Weights of a small GPT-style language model, trained from scratch on English Wikipedia.
Size: width 128, 4 heads of 32 (1 for keys and values), vocabulary 1024, 2.89M parameters.
Training: 136M tokens, 4145 steps.
Each number is 128 + 32 x the weight over its row's rms, rounded and kept within 0 to 255. Layers, rows and columns count from 0. Numbers have three digits each. The size before them is the row's rms in percent of the matrix's.

# up: layer 7 MLP up, 320x128, rms 0.399, rows 89-105, columns 0-127
# down: layer 7 MLP down (transposed), 320x128, rms 0.376, rows 89-104, columns 0-127
# gate: layer 7 MLP gate, 320x128, rms 0.383, rows 90-105, columns 0-127
up89 096:174148135152169130143168105156134085120160128137080193027099170067137165169122117075126159151087127106182046127124147124154135189144090145161121168101117158178143145123175107108178154141140147107117153154083116075103131133086089152104131119163144164130121157107145128138069084138130117106122131128079187106122133112075081115086179141137137169147144147132097181156105112114067068096152
down89 097:120135098190122115133155180141114109110119159091149166143055210184141120186143161138157104154171089169188140155172173127177090142117138136135113081099140150115133151144158096125144122179078111138089130200139070176073142117156153096161161148137159145091139072107090203186129125128116169115178135147126131157155120106130133088100145077142152064104146104140130128117156182084112143092126
gate90 093:076133127094127092165097141163094125083155146120119086079144149146097160067136158112172176065155120146141099131160101107156169101066101136080072181116085104129111131174212133097126163088107120118152170088118099147109076122092163137096152083171142084114120126142161191167174137087098138173130149076151091158127160111172137071092167119132156145117135115127078095120154099154156152134065
up90 091:143121070171064164112167121111149152113142117153157156151134183093136166148118142124130079152114121148143164153162120206168125177145132145156203116158179073123145105092077172174171155137172093182134118146136129176102161130145111126089121124095136102102105180103160091146166080162120062100111134151156146098156125135132061169158118126110146075128113083086107183135090094152089048126130
down90 100:137147120094129079097112120170110110137113153203133152152098138114130118134203129052088101192141150138115143156096120092141087153108106162124133187156137119136146159116078125146131097167153107151135132175064066154101071079092158107095169123092165124139122096157162142139174117129117157109158151131099086052134145097090101126106157116189109182123107151114167185149129198087120080067093
gate91 101:163163165142135137151135152152090191198128147144166110073149101112169151169128095105117101152090162124146096129157087093105108085111117106088121188129161103153156077172136153107123196116123082089123069117097115049127100111128132168085152110082157141141127120130189131093099135164102095111152123135120182099148200147136085116144120143191127107189122195148146044141152148120161174120109
up91 098:131147143173109127102126095073108146125162114119097149105133111120066162137128136155123107085192142092132156169154129189109093198134138075071149162182100142172112109115096112146080109154158059092125205089158137146107154130103154097115166137105134117123110082099058121164140159113114196061118161126161110131052125120164178115079079109091125107117152137192165148134120121137069154121126
down91 104:133143130080142121148139132061086192174125086128128137115200100165174156108125142183108140069168131063148156069154136139118130179151102178202108110062152136130102105162151092173151154152145141123095129184113143135182120086070107141114164142090153090188134103082083199120137117135148082144135105154176129135161126160110131136100129124125137162065154154142125149144148157107065134086151
gate92 101:183121049168143105092084137104149073157075132142116129152139126151141148081165143169151144195121137105124162153117139115159112138169133133127154099132143217156058124108115137173086142053125110108119178154138141101114145092134123075106100148127158064091077193129107104145147126156152140085092146085129173125206082114134109177156138123151152139077170162134146122145111169098155112100062
up92 104:158152115089152135143134123075174107094151069135097144082157091161172181121098126127140101085142062101109122080059142045101133138147048112125178126112153177159084107121142087134156123128172105134094161074101094133172165096169128085106132148105126121133076125120126143160143193091119173133113175111116173097176115160120147149097146080139172146114106108156183135119145170138153104129049
down92 101:148134135096149116137109143121156110190148108109072100121209079137176135083125170135144139122132123109104112152101191153110139101155144136115201141097139165139048149134110107134080137083119120120153162158128114133186177097191126061109139164098111077137038095137122141125142122084124135174109153086080175121198164214120084135134166103127155167115178115138139132113141185126112111109129
gate93 100:127084190120125131121167088124099108088129147091164157096069171101118174149206095071148082116061066135162104172128051160183137092160104163148191093142125061102095173158161147099111070096153084150185106130118151131153141133144136126126192077158128127135125136114096127110098150102101160154158165122151102139126066123108112155080121093155146154157083151151171133122125158127135144101118
up93 099:088083143087155117095086148093111167125100122168143200126164137152128112155072211150132141188145126129182139116111149128092156128148157123114090167049126109088074125086096140106128134153099204116138127141123123131118138101137116155168123113142100129102131179145156047070096159151168104192065138106170128162087196120121154147121145166094162125141108122159097088136062137127105147183158
down93 104:105092172142129062117123179141115180192053141159161117128103092116087153165155165114148090083168129109109118089071108088077055165136197103105112146113107154104118132019094125136158160151104121123106115126123195128098096126131179129110183102153156124163162174115131141122088143089066104117177140149180154149107124141140095127104113134171124081153140129081102100150112108161117130135163
gate94 100:171143190104131049171149162188091091088104116165143136142107090130145119133099080106127141095114163179155138133097138167158090069135077117136149068133133116111188089114143152099175126085123090175088201088147090121120146119173141123122150137147118144140117140102131105109148077144116151144136164101122124138095164140253111117093138128112110195169158139161159057103129151116117110088159
up94 099:148118183155193151077131119107141128088155129168128141160142133172150107130076110110158122119134112125162123160112075124179151170180189108156124076166123133109167165140189159102129105166127193171148135160112083133130173140108114103201152147137157141140010133124134096125077202155108152141145138140113108139124077144141106105141121097171105201182115134162131115171102137109162143192108
down94 102:154119112166157115109131091140136109131107073113093098091119164153153143068113124072103149161172131146192108192128071153167131108086138124107139101105098127114102139142140158128128095226154152125162151206135121114149089146084153164129178136137124103101072147055132092114111096148175068124140112181139128192113089114090157129143097110158063072154086169170144178117137168149173137113112
gate95 099:127114093099111085090113145150113168089152114129103187123150145163080116131202157115110122165050158142114105125133125140110142104116125116113156140086132136058113142111154153104176190105138108200083088168132214134147143141188140045153148117131132144140131102102139141137082118196175132038090106102153142091150080108093144176117108094110095078123114106166161110117139120141186151094132
up95 100:145105120174081176143041169091179148122142145087083095111153177154143161111099086119099167108120120133172113136070158140166173111182090137096107159116128107138136053109145124150116103107140117158077150105100133044147097115093117119089114142149124139112106167149094095141148134069151141152168118225132110069120112158155167184135157118140053149132101122164151187151129115102124085147112
down95 100:088157157153104127116158148131154158187143116173103179121156134137093134135175142117153137148099151182136059135074100148165086145146153145150153169117078112066144101146146155161139156104162111084077155127149138100100086118130122173166068219185098110083153183126173119144116128146130116100076086178115133146178104159120169134114107111162137097137106105149134071186172215157144160122134
gate96 103:079076160179131089144088093088154137123120163127137125165128162140116116097092155094169108087071103113163110119195113170205110094106090111086104147167105147093075175143130166103136128077183120093100102208090171095159098164161152119157089151108104116145119157119102098124204138120126161070110099137133162107098170090139093134138131153122127179179147138079156155150132082104111155073143
up96 105:165062088097128136112156117097120133165120107081102101083135140046149069125147158118151152140174099174147132104140186150087136113162114110135126122147174145119137146119170067099162164151077144142212112155159151175079075101102127224149175133065154164100115187097140155108174173110128087062145126100156116170101159140105119122153129124086146107159147111124134135090120146091117130080112
down96 104:175077058150161117082059127112171162143100179134101107085086158102118092129115154116135148124064084098047117150150155084114093080200182097170107111104170126130102136150155123133119149094128091090145131118149161083128158122150083157161123122159093125094152114107086131156166141137146134112117138055157122135084122089067079100167118071127136133140131191082102130154143074114163099170120
gate97 102:129101149104102168065178176130118138084061050131079153127105093083131150176093132137090082174080092138093159128110118088137118077148116048106127169140130086107134133102146174125154161129060072122110164125101133107162081135138129181105136147122189079131151174086090124122167104156145077121111085130133080106147150131153208139122154107157075157101118074120099125132111130135104117140086
up97 106:124120099146113152112115191111115109175131116137175152200120095159145159169151068163092152143114191162152138098157133098130137137095069111136143108102134106111128183128168149082119104146084105107112143175129162173104102080110115132154183076182170143160149188099098068146121118148164076119098125123164171104126097181130152095194105119137115164152188119096120102076166089174123107195084
down97 102:088106141115156078150129103139168110136177125064106055058141177158063161152082058165136121122116128134133135081156067130124158105164113106129112141179157163125101141180039130134114158088116095103127171110137146117112069152127149119169177168120124126164136074146156164070137131147064108151170155127095085140113115147126138121145158121117142125175177140156181099124114177112154133199156
gate98 103:068084153136133128131154134097082109074157131071148160090118123139141139029198122159103069116129111133095094131151080099162126115180145148173138147098093134153134182094115148109112143079186136155196157136127102121096161130120137113132156124147125116142153115189138188166142133134155170104093125109100144126091172109092197176141069124097195114116141108104185187094071158107120106119105
up98 093:107146084063110142106123117111168095223127125114138152193107117103144144110124141075093102056199114155156134159143132167111165103139169097106115111122146160123152163136105131168063122120165097098124096136153172111136070107171115119129104148127123097172129145171147148137122139153103112141076082106188055140111142084121167204166091145111212171131098094138120120129115149157148164191158
down98 095:168134144124132128129154190124126149117124120081153088140125135131138092173193085113137138116147118147076123135084125147199117146117173171165048098113138106184168118121127077159144102052159151106187157138121146173112157168151140066108159187103149148184122139199132171119125157056153104126160197113126110109108093157104125154156076111094146101128124097127160204135146116103160147108177
gate99 098:093068112134117123124109139093105139125127083040122109176074141152167160101115098111164191155125099107079151133141100091163052085118176160128131219115151143123142174128117128126121112093065053145090094105145122060112095151132085096160074137167120120124185143123088098152127191125161179071162102143101118086095114125112143108152125129120089131123111133152126147153097131095146123122201
up99 099:119077065093140081110062128161135142156187103127152098100125121121110222121127057084158115169134119061064107128163157120103071116161164175163125194163184125128159163112099145166082105123172051104088115107145169150123129087098131142133113159102114136105136151151138135202151156144139183089138152149124091147127103101133128108091182135114087113101101120142185131154142172105136111137127
down99 096:200086131149104090103172147132161070112110119122182123110125108067140158093185175198092111152111134076171164087118132102129065094153148155172138106142122083183131100174167161147129147123089105151110146130084105149120118169118089114190129099112158124164126119101089149179110114102084152150177100127177126092139103100093126110117084112145098136190154202137140182178164077136113158155138
gate100 106:145113106044159137123082162152230100134114151105160190133121136107097123138080081154133096075120146179102129152152151081138127117080120161173114131134133096119114139142155144093130159120114227168120153146105102142169147075130119133118119120068124169176158124103175090109111087138145171124098116134109112095116119105132124115079120138176091155134131208117148064172169179055161123114145
up100 103:124110122106165184066101100117180098102131177095083147105178125137087096142097098181148117115150218185126108119165142093155136105095121141161187102118153129121083112116122126127144164178142163129115061126148147174190106094179178170153112100060132147115147162130128110119114114083135090071143163122048131103115134212122144166108118149141124068135093180124159129157104143098128123106154
down100 098:099135092193112135128182105159129094158104198136123094099122128051106126160161129121117183134125122093151141120116193154104164146150087076081166131149151112125110151108118133119111092131124106130127141159127163091117142165101153083106054154168137154091146117164140152132093159146179084123118114086099091079169084183081159092133104061129128041165128101089147143091092106138113137139035
gate101 102:116110094092150108161075089106091131086158098206094129067139109148135117164128168131118127113150097138134110162100112141148158098140157155086129122109133182115125153133139104107200131174104090138135130093106131086097089088072128164134091124090131081153151070142101106184039121100140105140099139150162111097066073088106114174127117174116080099066171178106103174172114195121160121149145
up101 096:134147168184123081148132093140144090126132191134151150162086155127104063144181072136111111094090093108124161122124146086173095165087193136107123118190129102119093082164085112158115126165089067085104092118136157118148118140159193095137104118135126153098140158167149111126109108122087216151135135074117122141167175212110068181102129168124103149133122157115154115087109069095099132108141
down101 097:106108178105099106080134116123176106162116111089103187089104172085126120090116121134158094173119118121159056130150119121138193159120159135162090097086144164067101111090140092143162126099112097098143114087175114076055111142109120173062145099128135200138185118079097146160101159089117131114081131134138097049138155127099147150120155144148099165159084096081123167187121172137117103138083
gate102 099:127126124094109133123140053107145092191077128121143141096110170145139108126081065193094163153099087121164091172137072149077196091110146125176125133135103122124168139080145160180068174143128137124120137116143163168162089145118214124075128155153125085103100145164156153114125130174146128153149085125142097134069130091113136096132155120093148118090147176095122194170085166182082144149133
up102 099:133092098165147157147123179142095122158144133126154141144113193119148107218153110179163129115129151151158129078128200115091054096171128115152143096072092097151147119178155101082146135198136165177133158128111157157128122108083069130170146100143066170117103105115142168093125160069110124113113153068104132117129111128138106165111033168138143149126103164120136134177123185137146109090086
down102 106:097115084117148168110075148105158130136112124038152145115133141126066108105120120091062158075146116159158136113151165167158127139155124182127093081079116162146148101108067096139146137159115111110138054094192108111197147139137107104061163091151134150146105113132199142155137084115168094162141145146126125067145147079178117132116101124141103179101140074143162065183173170116137149123135
gate103 098:081099159147087110124100096127125176067118086129109221121081110124138138158094135126162129130142165155118077190095073120188135154067071099080090119092107145106114165113129130148149105141111136097140134132087114097072170128064199101155122129125128086136133085130140129146087137149113119126182151099121120141131176155133105114117108149132064110213082134134178146215095145129169087123136
up103 097:105108118153107164167161137091109165130146134082220128071122093145139118118157135099158136114111089140109161116121157124181075128115119152069163121119135077135118160072164133154175126133123159157119128125062184128130142143175097122151140107133079181142170095140135105083054175169098181123190084083131068168196153133131111122161205102150129083140125132136116138122133144065128124090181
down103 097:085075097088141145072128130218135135077093194103160078172131081154141114127128084119084154101088136084115145075110188087126111130126101137100120137123122144117110126167144148180156100127110115094146114158101169108140105114125119045091137133150192132089123176088108163166190109092119086139125141118129107140102094167167121102136195142104160061088196133162077119101154153150162118109125
gate104 097:157035146198106109101110092134134135098113140148117142145109156096117106139131138085159191140158108179125120183139112107147108114110067152086087125106121122118099150104117123112152092077169155110080116153167164110144163146125127104106140158124160138158184132119151143117103163141137105180136160162131199148156123149164169075121134022106164086133051097088039142090144093164116135160147
up104 104:092122110082153160208119141119150080142170144082108143105188115129064102127144066174108147190150148080040127152110152167152153180116095160126169131177108128133136167126171132148123152114107101139177108134091105124069158132117112135096048134110159120137103111124090147115137182136082090180089054136129174130143088165118150133125151198102127150129148133124193089105085141118138157151133
down104 107:113150079125102110136142134152126148145134092076102122171118058127107154115104138118082146132172188174118074083204069140144148116103102209129093170078122131128126127123135150129098176163196128127112112103082157141102169112139109160176128128088086132078118188095137136195161113189146145117099120141095098125099087104122098122160131158104144120094065147153085103196150175086180151115153
gate105 095:092140081157115109157090168143069160118135121158152193158112140110141067107134141129113145127134175165148161136164166093082170143077114118117182099088167138174150136142101165136114177114096135154136114121089165153122092148199108074082080143095173116133173085103159142112075090161169078133076185108098165076164113046119109080082079129098164109171127106099112113113101135121114123143145
up105 099:143098082156150089152099192161148158040136109099096110136173079091136151132182143154182143075115090125140095150078091132135156153166152100120065126123111093055118124145136163142112090142176092093143122097101067101129122152086088157145119064146105151160142202124037117151176130159132129150115116144187168140139116120145120139077151122130113092152141112102137132147138084196150126082118